{"num_hidden_layers": 11, "hidden_size": 192, "num_attention_heads": 6, "norm": "rmsnorm", "norm_place": "pre", "rope_theta": 68100.0, "qk_norm": true, "tie_word_embeddings": true, "init": "normal", "init_std_o": 0.0, "learning_rate": 0.00196, "final_lr_fraction": 0.02, "train_tokens": 138000000, "dataset": "wikipedia_en"}
Each number is 128 + 24 x the weight over its row's rms, rounded and kept within 0 to 255. Layers, rows and columns count from 0. Numbers have three digits each. The size before them is the row's rms in percent of the matrix's.

# layer 6 attention value, 192x192, rms 0.0576, rows 152-159, columns 0-191
115:154132134137098154121106093146150123108114142146119138105103116111075125137099114147126126097092136112146111096101140154148111150127135115122089157147126094111067098099125125129137131112133136173119119154160179136131123132097142132121094122133124126158140078114110104076110122146098133148130084127132139083134099156109127125139123110075138133142106124170135145166135137154053094161123114177128145086111072116101077151147135111133140153100124138152097148103111158082170154122146137093102136151129135147120170099139136138087120132098125129151127118148168162120122075160103143134
107:131123103095097091111141074125160140118133141136159151125103157123155111140117141137097184130135139125148126107147129115142125145084095092116109086112202119140152154177086135101136155133098112131149151110150124140140163110126130149135129126139141145117141117124137102103122127120115124107133156146123124128132150191135144154088197105120100133111100122167095117140129122137096172127081115132113117105115158107139125138091160158127138083142137148109137124143128163120150123132135101119130146144120143087130109156117138132109141121092137102080199153092094092122109138173169088072
115:131137119162164112157132137129108096162144139154151152160128126136130114139106121125133089112108122133121177152144154105125168121154110158116153127150098136129144102135142107157070131112139116103117139115131112133141114118139134087130136118121181099112077141073106136140123127111139117045125160127125101175137088116138119165133132160184158118116123173112148120174142107126180153095110155092089102127110157121137149098136086098121148118160111093155143086175108103161128118169105146159116101137158164146111143122119121105101116134170121082139083130109138118146114129133129126121
111:125083110134083121132137132130135141096108081090104075132164144144110131135121093172138135123105120134114095120109159100145093114119122159133108127179121129124089098171148104121162128099152136122124118112147121111154148113129091106102179147168133108107117144181113064122165128110154189157105126141144110097174158126112146084152114121112138134089123150163124107134127111121136081108132134131124144143127138095086137104127140143120103132105132117158129134107166128142142153151147152139160181140138137122141151077132093102107172075095163144136132152140150095138120165121134124154
115:138123144096104134153130092124170138110116090111148097127058140129105121127120112107149179153163178095150128118121187122132129154109154127161105122100131141086153140163117118171123127155109144138139154149151102135114175104115134141117170143141116131106176175133160116081095135133157131139159131132136134155140146149161154088095133148085129076136164147092108150105143124123102145117141133130139105137132123115124151107109137126138178090131127122088100131152168157102145126127121115113109080114142110145125106163105118111152115165100132078146101118129091176155138170108149142114
104:139079133119081138135122146135077115091085143149054127155175135170114166174123134152088102137097108103138132137135103140165106127144127163073136144152085133150131111162122135132139168109177122111116134128124156139101106138152126117098128158106136089137095109162083126114140128106160153171067136147114122104126134115140093155169113089117122131116117118128161100110134127087156082094158129145137129123152120104168128135131085137134101139132123132149114125099116120149155121126139149132116158102112125173110171124167147142110152122103099121122111165154166134129101139122095138135
120:149156138193110086100129176089107118100131127120147146096134127121139124138128148137116094093109104137104107158163112149127113111107102137078101124131117140131084135117133145067133132122132117121128095126101135127147131106141132101113132104116088111128142082154088117154110098121148131112125109114139153104080115104080101165153146075168119166119098094154128089119122149092114136121087126122171165123101139108098109158099147132117127135112137136155116175043119127145135146137115127110151128111138133098119143133167121155133138096106138139137169160131158104130118119130100201105
114:136160151141131117130133128118177141123111154111100114167111129140119170060129128103112134191151138119079148113125140165104146148133132116118106085121095139112168124136139148113141118153131121127107142131135144101102107129117113176176111118114122127125149140102143157150109133140140133094158125111116144154142129145118151128098125105122162167135171090113138117144148147192078147117074103112159099142119086105133098146095127145107154136076121097117127092123132132102098114088131069107147101113132129157089115167132155141158147103142114127143102131122110183136062115090127142145
# layer 6 attention output (transposed), 192x192, rms 0.0769, rows 152-159, columns 0-191
112:162101125119079111124103119141115148102121148120130165149148135139153091122136145127112127142140154094140114077121170113138138159115137132099167137125134127137097097108119118097127180119157130108132122178128121114138108154120084106099107157115161069122114091100136122117151153126149138165098105127118146158127100177139125130103146115116114067135093120145166107140113128125071076141073071173133114067097114110110102126129099120154155143150126190151112148126112114139100135138185129108120150132158112097133139131133138121143137091116146106109153116143174108122119110154104115125
107:154126122165134132127158078120153150136127164112174162100131132094103122123098088118097113130125111116128118174171109148127156126097158147135137124150104119154138126157042116126151132146130125180122135125220101100154139162085194150126124106134104116125124125170134129125104140071126148112132134122130160101100122093111147157145091127114159093143117148153124140122121112160135114124150127163171102130112131103140150131126138142095125152099116121118120128144101103130172111075065122109130139124134108113133109155114129161106086147140128125146144136119091106121156117095116113111
118:132140147116128101115138151129123080132148113158126086072124147135089147133132119132146109108137085122137112108136097105123115076157080148160090117148166179135128162130144144142134141120135104145135106101120142157106128100154155138137141113159124152138124165130100117135136156115111105045138143162097120116168105116155105143105132104147144127131171161123114127164167124120153130150126160087113167146152136152153099079138143102119152110124092066145112122144159128164159142113086116116117101160116127146122172102086121119098120139141087126143120161137142176126107127113158141081
110:123133137135131107138124160108109107102132119135145136159162097154096138132158130158096161138132105134134129126141172130112182111105175147152081083141165133105113127160119130112152149082155142100125128116119110129123135100064120146124123138123127096161155095097133106191089133077093116142125133132149102151147160143103140150136121141107120113095162122155142129104148092178145136104171100144122066136141123137107171113116129172120124080082133128123153081146161112121122087104099134089135164109154112157104102126111119128107171138105066132133129113136127147134127140126153111119
113:088137132127155136148115118137141139114093113107142103088093105119173159143107086117099134156150084112117134161117108130136111161102115160141109095082093105130134108126108155111145111147135136194131123126119109123102138149090141146093158163145140138117136142141140108093138155097183128118149131169131120118155135159097135155153131087111167126154146102156137147112124167104104134071124122119154153178091117084097144141162131142151124072113140159127096081110152106111175126114112136140098100143125142117140129126117170143175074119140138190133134111129124128115143102120144105121
098:102119139097101127129106136136132134097092115140081166220143125148057117115174187139110149140092148140119147135167152153117137136117136117115141106128179144129106167135146142118129167081164142084104118107140134127113110126159107101134075143142144079149116105122118092151131104050125146141143120146138099173102133147123154124128147164155124131111133161096145131125164105129149104109161123143092112098147116163133153139090129148133124130168130110131127118141136120121124095109128118123145152079142154172102126104119104126096166107099099121119133145138136131137113143154106124133
111:146140110104142126097127123111118119171121133127113169176109150157115085099127116161129098119086117143126109134112178138160181110131118116134133135147133158101141135154135118108105137090119130055141155144140136124155124133125083143145137107150133089117108078104131135151092101048114124133117114122142154133083132140143103142112110154177132101112126124142119058119110098119119120161141097147102120133164136141125164145071151141093139136134132136142132161130112114141105129117048112133140140108146116114117125105155101133098139161116184071104136114106119102141124132129116169112
109:119102105132144159146149094135155190104137122116102112132096100081147136094130148122145098164125154146110172126153102154138087150145112150109133118114099107178184079134184149128129123161092133133117179164111153124151164155139109137147145122130126128101095129117138127115141104116139152117139127147127130124131135153124116099135104091130128123120129144110139132155097171084093142145117109108143140129107134097119132146122120142146141145127109141135133137088098159089140138172145117191120137174097108121130126141163167127113089083155216149162087115095141150128123101140121128142
# layer 6 attention query, 192x192, rms 0.0687, rows 160-168, columns 0-191
078:132105147166106148128160141124154136109092126138083121144117130116139157153141083159153115119112110093102114129093139127132116118105106110131128103110195112118114128096114130118181115151126137097149122094124153166115133120168157149096146113113152141118107172128092133109125121120196099083125162122150138161159090172154109188106097139104120118128124163118095113106142155103155102143110109146138160126177122124086108106133116112102133141129156124140125107110130099131174112133117132113196128125111117151064140147124145112097151148151143139147116155109174136137108173141145174133
097:165141130127133099117088135123126115181177148129173122136109162128104146143098126118116099123137130158134117139118150131125163111118146080097127108087143117135117099140133111127083106116083116127106104182106132113125174140147153134160104103128120112081103109129115118107154099109136072110133118103111168102121150126149120109132149108124106161103089117117142110146173142109108160147122134196086154134136141086136125163107142147124099159122150124131137143106155100133145104132150144067162107153129153079127162120147139161108118093045121122117122132103123117130108149122090157160
102:163169121158144102122117099136106141182144130125169134131142135149163111120099140138099124143122140134129109159137153108101153084119108130118149128085147100165135094131115163119126125092112150107120161138106138148107159156124131098095143103131122124078087133124100099119156107113105099134106127095145126110094191135138106113126124131138143162111073108077137110120138146119155138070116115152101202116149131108116134117105145131062093137124112139112112124142150082133121126129142130097184123135119105101138126088156129164164116128098138142070125160105096142156088144115095126129
081:123173140110121166160111130102154133078133092164078115111094121105112141106138152146126127128133096111124138078134076119134129150151148145131143127133136131121132177107119096107096163128151091120130098133152132084147117103122113159146140116115135140164146122119135127139108126134119157115130111194170136146153056113071153161162086111080112081154151139132139147115090132122121143157129140107159068124081079099112122134102092124155155122125088119139135160141110141135133148147159116134077126093128118157127139119113137081103130086127137125133135103123130125124166121160154140142
088:104080114148121116098123117080156131132120114110097144115157098091149171102141108129135156184145164122101115112146146170085114128111119136167157163121101142095083135149165131116145103092174120140124085126110124109132118100107119076129106143118173124108187137091130189117092127130115157135119121094126134148093128110130143134142089138101151108110154109105137124128111128140115119094145127071137138148109115144145130129119125146078139112129123157139154142108136158146069139104119112169126121153163081129152173153130103126122122139153120153177120124117150131175150155086142143120
094:101087118158090110132134129138137145100145146119091168096132116148171153117145110120122172154164176117147159086138113153104129155127107107108186159108136131102058136141134141106141113150158101125106112140195106129112130090133125103129104140140162139106130168130125150104113113150125133148127114126112085164079067120146152128157100137138129102114123130079123121142126121118131096136123142105111123109082127128119105137113099113110143140145112156158163120061096104125100150106139101156122137151117074123129150166136106099121129107131087127169162172101145091123121147123141123112
092:113122137145089151119154117126134138124116095142082146105114102120145151124097110121139126130149169112160175088174144107140127141124144129101147119135062143121122130107137084120100092180149075132085125137092165094139079101151117152138121141101143172173144158140172171092097096184136153108123124114115152154160090167106152139137104132115125123163146168129137098131138123100117086160129133115139111116070135145155109146108122101123129107102151151107124124112100137118157141121177084125129116124135101132157099137141162106122113126153120130178140163122128151147141127139160138146
097:076131161118110149106132101129116147145157109156114142109142101133129150132136096077098126120136114105106144133150143109141134157129088153128127114141135138120131177140140095133095134158128127145110106135141166138106095102151104133133127142110163144141130153170139120117124135205118135121091117147133159122148118155126125121161133112125105077158158101136147165153122162130148104108095146140111087112123147194169120147114095153130115102140153145128122162116096145088143145151159065157172121130091113121096094200096173102144115149144109128122154157162148137125121130148115119190
096:118148133134113133097100100181115095105137138134147137096108126099132152113148145094186150093143141129132169119127137123127170178112165109131164079155089137136147110080098132146114143194096160097100130109121099146148118124161142130085133104101112117165117106140092139144132112148146071118119120115134130125129120148099125116078143145152115118156159104130117123115129132129140103117097112168143048093154133162049101118145111112130142124111118114101142141142084127119106145109122113091119145142095108141102107119101143135157110124109094101136158105151152134123158147133155116146
# layer 6 attention key, 192x192, rms 0.0651, rows 160-168, columns 0-191
085:138134091075120125116116170117097132138129147122159140119116126117116092135131136148110111112134148145133128118136158139122114133204123120107107150158078115120137124120121129122120122094115124138129149131117139159127130101173129135127132075123106089106197076099103097108146123107071120092153107116117115124140107112107095102149131128087104121116161099151149125114133066086109137111109170106112127179128150085123141164130123129172095101101114092139146156100082140120081130119137132129107107106183085123172144107124132157088123126118127125129153106118121142096132078142101147093
092:130105118140123118103077151107129141109149127101107131150156119126119122142115123113147140120116154120100137104111143173127093155142113139140142128099142101116116073096122152120153124108126167154148158182138161168163159149141111155152111144158117117092127104145131149135087158124091121110132121101101167136100131101129104117145098147095107142118136083097131180127092136148074105165086106147161141173135138129135129137146138145110074139083127147133155132082103107104071104078087135128121112153166129123120168156150111135145116100081142139147139115165150128106136120093112166167
107:173135104108104120106129148097124142119099145099109110152140156154119139116134140129119131122115132098119140147139140182110118142142149143146118127136156123109100095122095133086110130095073135135137140169146124166130133181157113124142095082177119119106120081154136108163099147126089138132145117116147139123089151113128132107181138118127098152144096090106161146123116143114076116113126105176157153115129124131105121192101166135100124157142123183140118124145130112149150126095126148095112130154134132140101140172112080160098105083107183173129122119116141156104182139105118109100
098:116141161141122147134144123139163095117128126144112137112144109080116117141122097128130119121092127142128161110097126066108136167183112151153138088119116168125121174126167122148123149154163100099117110086121129106124101099105141145139179118086159130172118124096140146126117136134151175127084116106117162149155118120119125111113133147116141075101166095122110156112101106069112112152130128101126123109165142146127110154104083100127135148135125144150140124160098138127104111181146075109145113102166120122210144124124182126157162121173119150132126137148130131161138138116118132129
075:126113113116130112106156150123128090133134093136168124118105144120087113132116130160149116086153088124143113113101145153174131139122194124139126120120123120126136107116099148148142127103161116117137136124054140164120132143142101105117122138124160119138096097151101126117169100111146096127127124141132120157129113125145150142118135121098115177122095142141107104120166160163128106134104121133101154105154126115086158108175151159137160112097140110105096112175142161145137109170181123097148091081150107140116113112099169135103110110156178120093155095081119101144173148077129169124
091:122141148086114144146141139137100101152116090125161120133091122103095132109113163103143136118176069149093114136131108137177126146127153150180125108133127126189161160106097126156126156104139133161113099133058139190165152097149097126126146129135159148146115144158105124120171126155128136125127149176140163155121130115151122146129135097088106139125117123163108110149112164155133114112079134131106160113137120140130134087163120134106145132132129088116122111198137184175091116173150125139143105097123098148136145109105148124127125115101101108124130131125087113136156137128143124124
095:105143163103099183145145130166115133093123113140125104167148090099149132145137133126126146150141112089141184108112158098153164175149126152151151131124127134126091148157114119087129165145107155099156047129136133121092091109137107150113131117116145129184103133096082138132129131142148111136107117126090135146134079147130170178122148149145122110143140121110116137105126118150108085142130123120185098100091126170085112109174133124154151113141098130153145163141137152129134123174113129134123156104137100151113111107104156105126161105142132131105149151102141158134164172137101133142
080:108149142137099163129111140178138097102122112134130090163135107135148147132098121121124165144142130092158199087116140124143188153153095189153142118132142096122103138154119139105125171130132142076161092128139107152088114100096115153116137118126137113154144135096118129141106120114124145121107127131107146129121082156119137178141150110101155131160160132112115100119106129105116099099145105100205094107135107133103112150133133105140164104123100123184106165109110137136124122147127118150130138137142061145104110137112138099112156089131119159099153147134179161125129165151115128117
103:087144093149123151117172135144155195155121132133119146083129139131157132139104119130101122135154123121120128149153130122095150147117111155120151143128136090124121174112115117093168106111147099096132109102156096106116107131105126134109121132135108166158144157089093136151124135138150140096151142117142119189112135142156128160056149127129108153137132120100128145126111149119131132124122116119131106091132092128115132149083138038110131147090091139133102129093111136119174127136098092114128079212152138104143116166162132124099136164127112109157159164111133124124145096126112104110